Each number is 128 + 32 x the weight over its row's rms, rounded and kept within 0 to 255. Layers, rows and columns count from 0. The size above them is the row's rms in percent of the matrix's.

# layer 12 MLP up, 640x160, rms 0.129, rows 465-474, columns 0-159
size [ 99  97  91  99 104  95  99 107  96  95]
[[ 82  79  98  90 121 122 143 201 147 152 116 111  61 132 153 145 113 148  86 136 102 113 137  82 170 151 139 114 117 108 143 154 141 105 185 160 121 145 114  85 167 174 133  78 156 118 150 155 102 203 102 104 150  94 155 184 119 149  99 188 127 115 154 199 185 120 130  95 140 159 149 115  91 111 162 118 103 151 147 109 104  37  37 112 132 122 148 115 171 127 118 114 158 132 157 168 166 104  62 120  84 153  96  86  71 177 126 150 136  61 132 183 160 175 146 119 161  79  98 133 141  73 141 108  92 157 111 144 156 132 103 169 125 100 135 128 124 149  87 140 109 110 128 112 151 142 178  87 163  70  95 125 109 167 108 122 118 130 102 136]
 [ 57  84 125 122 128 121 146 158 159 187 117 187 149  99 100 102 128 128 195 119 115 120 130  92 167 150 112 103 100 160  95 128 116 105 112 115 160 118  65  85 134 189  90 108 137 217 151 139 127 136 125 197  92 145 117 176 103 159 146 160 144 109 125 212 210 153 108 128 143 114 183 144  76 103 161 153 197  81 165 140 140  81 118 100 122 135 140 160  79 119 165 188 111 136 152 131 149 112 118 151  92 110 121 157 155 155 147 135 146 104 105 128 118 180  87  97  95 136 153 137 145  94 120 144  93 128 122 147 127 160 158  94 106 146 120 136 167 139 102  58 114  83 165 131  38 147 141 118 128  70 112 129 184  83 155 134 164 152 118 107]
 [135 151 117 148 148 121 121 116 123 150 117 165 163 132  90 106 113 151 134  64 112 108 152 133 109 135 106 114 129 133 169 123  83 123 126 134 124 126  91  89  76 177 166  88  86 113 199 143  99 165 112  61 144 131 153  79 128 126 178 184 121 109  73 152 155  81 131 110 121 121 114 105 165 147  72 180 149 160 115 119 121 199 119 122  73 134 105 130 173 150 115 166 142 126  80 183 108 152 154  34 133 146 163 129 187  87 115 163 147 162  91 104 110 182 104 152  89 144 174 165  75 122 105 109 154 110 138 104 126  83 190  88 160 172 201 124  99 163  68  94  94 127 133 118 156 127  95 146 113 183  57 148 114  93 116  93 117  94 123 136]
 [195 126 192 155 113 113 108 102 131 119 135 128  88 131 113 146 162 140 114 150 131  98 162 128 129 141 122 143 141 121 139 133 111 142 143 159  96 139 142 184 155 172 120  94  92 150  89 123 110 176 163 152 153  52 108 125 166  91 204  81 137 130 156 123 159 118 119 175 191 140  95 112 183 126 140 117 210 154 189 117 172 133 126 100 214 148 166 128  71 103 152  68 126 104  64 106 104 134 130 177  97 193  98 161  58  91 139 143 148 147 123  97 141 124 120 121 151 121 152 139 104 101 119 156 117 131 168 132 122  98  76  82 116 117 160 151 140  58 136 112 138 163  85  98  70 131 181 163 151 126 165  67 112 173 128 105 174  88 120 147]
 [136 180 134 146 176  85 148 131 150 165  55 105 134 116 133 116 180 130 175 178 122 107 117 130 146 160 144 105 171 117  76 105 128 155 109 110  67 170 132 174 169 148 156 113  68 135 132 147 187 152  92 127  95 125 154 100 134 132  78 124  87 148 104 123  54 128 111  54 167 165 159 104 193  74 158 146  95 142 111 103 126 107 121 101 149 164 130  97  86  62 143 108 151 167 165 138 140 118 108 173 113 156 104 102 129 108 146  88 166 149 160  98 134 165 136 164 181 117 128 159 151 120  88 134 150 121 115  84 122 147 158 173 216 139 191  52  78 120  93 109 178 145  99  98 134 174  94 147 124 104 151  98 106 151  96 111 143 127 106 172]
 [147 161 137  91 115 151  89 164 123 103  56 118 145 186  95 129 139 102 139 119 107 117 131 113 177 142 191 145 156 110 152 127 124 170 131 103 159 153  58 109 187 151 105 148 126  83 157 182  96 180 152 166 129 128 163 112  83 107 181 122  61 173 138 104 163  88 126 130 101 134  88 122 122 136 117  81 149 148 136  97 185 148 118 137 121 106 171 139 118 134 118 117 127  84 164 145 104 133  76 106 152 148 107 134 122  96  67 122 104  96  89 165 107 160 149 134 188  60 166 112  88 134  56 127 166 124 116 174 136 162 123 150  54 165 121  99  98 159 176 193 108 140 150 139  88 188 104  69  90 149 104  55 154 154 128  88  93 129 128 129]
 [154  72 141 100  97  79 123 131 112 140  92 182  86  97  90  98 115  76 162 124  93  77 151  92  92 178  88 174 144 131  96 131 150  92 107 117 106 204 107 130 150 102 103 103 119 123 122  92 143  74 136  88 117 133 124 163 135 111 129 190 130 147 111 175 128 150 131 124 175 110 159 161  78 171 123 189 146 138 140 124 104  92 153  70 146 133  84 122 138 124 152  89 150 203 104  98 122 105  59 147 166 115 135 140 122  89 172 117 141 159 148 127 122 135 129 132 191 107 119 104 156 134  66 173 151 152 146 132 140 115 165 120 135 121  98 127  87 136 184 113  92 207  75 177 119 129 203  92 127 128 147  57 123 176 201 170 115 130 155 153]
 [102 144  94  65 148 207 135 127  86 156  68 116 131 128  72 193 150  62 174 113 114 142 126 164 192 150  95 110 115 119  91 115  88 168 122 180 149 148 184 132 128 164 127 126 105  89 130 127 185 136  94 139  93 153 137  80 107 124  84 134 125 113 125 118 175 159 100 141 140 132 112 146 123  71 185 135 161 168 151 123 102 190 128 132 167 139 182 133 135 166 110 111 141 127 191 116 142  76 137  96 157 195  89 134  93 135 122 180 133  97 124 107 114 178 131  99 159 100  94  62  77  93 126 153 154 150 137 145 128 107 231 105 112 137  96 131 109  87 179 122  79 117 123 132  86 139 152 152 111 133 114 120  99  85  81 163 151 145 141  86]
 [ 97 112 146 106 186  90 126  79 124 103 127  88 145  90 142 134 131 163 144 132 171 165  62 158 126 125  85 125 165 118 116  85 121 130 159 156 112 150 138 165 192 196  83 135 111 158 193 186  95  65  73 152 134 176  98 158 114 123 128 110 134 191  88 106 141  74 121 188  78 154  62 125 134 136 140 111 123 105 178 136 119 122 106 131 199 155 158 172 124 120 202 108 170 166 140 172  83 161 112 122 133 103 150 103 124 160 136  92 135 132 136 176 108  62 134  97 115 152 157 102 107 134 172 165 138 103 126 140 125 122 139 130 101 130 152 114 139 107 140 137  85  71 101  89  81  87 152 153 163  96  94  68 193  66 128 126 105 126 135 110]
 [112 178 118 100 125 137 180 202 103 159 134 144 132 121  93  58  99 104 134 168 128 133 165  92 103  92  86 101 119  77  99 124 107 124 143 125 131 194  56 108 140 106 143 121  76 103 169 121 162 131  85  50  99 149  81 148 143 191 155 174 147  72 141 167 139 124 127  97 112 159 185  74 137 111 152 124 171 148 152  99 144 149 143 142  75 137 131 163 160 117 142 175  93 119 118 108 153 158 158  86 142 102 103 157 181 145 125 134 145 144 185 122  77 128  89 156 155  68 134 142  71 135 162 130 166 100  85 157 123 136 117 117 167 120 107  99  89 182 128  86  99 155 156 130  62 115  82 191 153 123 103 157 166  95 142 129 138  64 112 146]]
# layer 12 MLP down (transposed), 640x160, rms 0.0499, rows 465-474, columns 0-159
size [ 97  97  89 101 101 101  94 107  91  90]
[[180 150 131  82 161 146 106 146 144 164 168 200  97  30 118  83 122 126 116  76 157 127 143 185 125 154 184 117 167 122 142 114 138  99 145 183 163 134  66 155 125 154 120 134 120 141 174 116 164 134 147 108 122 160 110 110 146 215  67  59 159 137 139 100 134 148 169 127  87 121  74 114 149  95  87 178 187 125 125 116 183 124  90 143  80 118 116 133 121 123 183 160 118 116  94  98 125  96  83 108 180  84 135 114 117 125 105 131 155 114 115 163  67  91  90 110 103 156 134 117 104 110 136 133 161  94 169  94  97 197 105  99 114 116 140 149 162  69 154 158  81  62 145 115 135 129 109 168 126  88 121 123 153  80 145 170 135 135 160 126]
 [ 92 129 121 185 147 153 103 192 141 139 186  51 105  95 140 131 127 128 107  97 122 141 155 123 117  80  58 140 135 137 175 134 105 119 106 105 110 150 132 147 221 160 124 177 170 143 143 107 189  90 132 127 141  97 104 182 105 133 106 144 151 105 146 118 123  99 110 157 173  99 135 117  52 115 155  78 116 163 195  95 118 120 139 117  64 158 115 112 136 116 147  99  66 106  79  82 186 119  95 141 105 181 121 123 116 110 129 129 128 171  94 162  95 124 171  82 127 100 116 134 160  53 126 146 122 169 198 113 144 159  98 129 156 131 105 150 186 186 163 136 142 133  99  59 141 105 143  88 134 121 191 155 141  84 101 113  98 152 108 123]
 [ 99  88 160 115  90 186 112 109 149 152 142 126  98 129 108 148 133 156 150 161 125 101 107 161 119 125 110 175 120 202 142  69 126 148 171 147 124 153 138 117 146 174 111 126 161 107 132 164 125 185 105 131 125 165 173 133  99  89 149 125 111 109 131  81 155 197 141 176 119 135 160 122 134  65 103  95 136 128 200 125  95 115 181 157 132 113 219 144 166 116  95  85  62  90 102 147 122  63 180 123  99 105  87 184  76 109 116 102 105 196 178 121 123  82 184 159 129 104  65 136 134 124 196 181 137  93 134  74 123 115 162  87 141 140 105 106 125 103 157 127 142 100 104 112 134 119 150  94 127  83  78 113 105 140 117  90 168 177 120 103]
 [100 160 123 153 115  89 158 179 139  71 146 185 147 139 136 112 100 104 178 109 100 144 175 104  90 133  82  78 127 107 119 148  98  34 124 176 100 149 134 140 193 146 108 100 121 104 143 122 146 113 120  86 133 115 123 145  99 108 124  64 169 137  51  87 124  59 124 144 126 138 156  98  87 141 163 146 140 129  78 110 120 140 100 146 188  74 116 129 103 143 154 163  76 155 169 170 161  46 149 109 120 115 123  93 109 176 136 126  88 161 139 159 126 143 155 138 107  89 125  95 185  99 100 160 103 174 142 141 114 130 111 177 113 103 160 122 164 188 103 216 163 172 107 100 100 111 166 106  89 152 140 138 149 120 107  94 158 177 107 164]
 [154 124 125 151 113 133 114 165 110 134 122 115 104 182 145 107 154  76 146 138  86 166 136 127 145 120 206 127 104 126 162 122  58  86 115 102 147 154 138 119  86 182 138 135 110 108 118 154  95 167 165 138  72 163 154  82 130 127 108 174 102 130  70  93 180 168 113 211  81 112 183 128 187 111 138 167 106 193 116 212 107 111 157 125 136 151 116 109 152 150 112 117 145  95 179 158 126 143 185 120 102 136 105  69  48  69 176 113 118  95 137  72 162  96 157 161 140 161  75 137 129  70 113 107 104 147 125 101 138  94 159 164 130 127 162 120 150 143  92 110 128 134 191 100 127 161  87 164  93 118 134 102 136 128  98  69 125  98  95 138]
 [ 98 175 132 174 122 128 192  85 119 147 131  75 164  95 173 127 101 119 114 107 128 129 162 166  83 159 146 132 131 162 178 135  81 114 102 184 170 175 183  98  81 101 150 162 139 176 126  92 139  98 122 101 108 127 177 105 117 133 112 146 122 123 133 167  95 192 146 148  99  94 138 128 153 111 124 152  89  90  83 136 108 116 108 155 140 151 131 189 118  92 125 132 135 167 156 111 120 127 131 109 101 151 133 115 158 156 205 153  97 151 129 117 111  80  83  87  94 114  90 116 153 107 164 125 106 121 109 105 107  51 115 109 157 125 124 214 152  76 107 124 112  62 135 134 136  84  44 119 146 130 168 222  81 127 126 124 182 173 164  77]
 [123 116 164 169 103  97 162 159 159 153 163 173 189 172 127 155  88 190  65 115 102 177 157 141 172 164  91 189 179 140 125 115 154 126 164 140 113  83 132 100 163 162 126 127 110 115 111 108 134 101  62 121 127 109 154 129 106 155 164 120  81 119 107  76  61  92 108 127 141  83 119 102 121 161 111  85 170 167 146  98  82 109 106 107 155  74 178  98 115 148 105 106 137 113 135 141 141 101 133 135 153 141 117 133 162 120  93 100 143 114 153 124  51 115 111 169 126  86 100 125 128 132 132 175  77 141 140 124 139 135 191  76 150 179 186  85 175 120 191 152 106  36 164 103 124 109 110 168 164  84 146 151 101  81  90 132 105 147 154 165]
 [127 143  83 143 174 139  96 187 134 154 152  54 102  89 177 125 177  86 123 125 147 126 132 133  54 113  59 126 139 126 170 119 132 215 153  90 174 121  53 151  92 134 111  79 134 164 121 168 183 181 128  83 146 137  96 134 106 149  72 137 156  86 136 103  84 147 138 174 141 114  81 186 161 100 133 124  87 132 137  87 101  79 112 167 105  99 145 107  91 170  51 131 159 134 133 132  91 142 111 198 144 134 164 176 139 131 142  94 135 117 127 115 145  90 110 151 155 178 125 147 112  69 144 101 194  96 130  64 154 112  85 163 114 124 133 187 120 107 113 137 146 147 161 133 116 138 126 122 127 129 123 151  64 102 147 116 149 150 144 155]
 [ 91 175 122 100 126 155 151 140 123  85 131 167 152 140 129 137 154 197 128 134 140 149 149 164 145 160 172 111 174 143 154 170 118 157 125 121 146 126 156 105 121 104 110 127 108 151 143 157 170  83 139  73 151  92  88  87  86 130 138 148 108  98 150 165 103 134 148 125 130  89 179 167 150 106 158 120 126 134  42 185 127 156 148  95 183  80  84 165 130 117 164  90 100  76 166 105 103 104  65 108 112 121 114 158 216 125 136 132  86 109 157  74 133  99  82  95 215 114 103 125 160 105 123  95  88 119  76 162 163 159  74 111 115 148  95 179 126  58 134 155 131 177  85 186  98 152 126 153 149  96 143  71 104 144 114 149 115 101 166  99]
 [122 164  97 141 147  83 227  92 169  89 178 128  42 150 106 149  73 148 151 117 136 146 149 137  81 127  94 101 185 141 126 135 144 130  67  86 202 117 112 137 174 171 119 115 142 105 137 114 165  81  92 121 190 108 133 115 161 108  94 110 115 133 167 209 136 162 144 141  88 183 112 122  82  94 130 146 152 152 111 128 174  84 114 128 106 101 126  77 175  89 145 116 120  87 134 105 163 128 149 137 137 161 176 141 166 135 114 104 143 140 157 152 122  98  93 211 149  80 121 165 122 130 154 132  80 100  83 115 112  82  96  86 129 113 133 170 148 117 128 109 123 105 173  45 129 130 149 131 121 153 167 115 143  89 160 103 161  78 129  93]]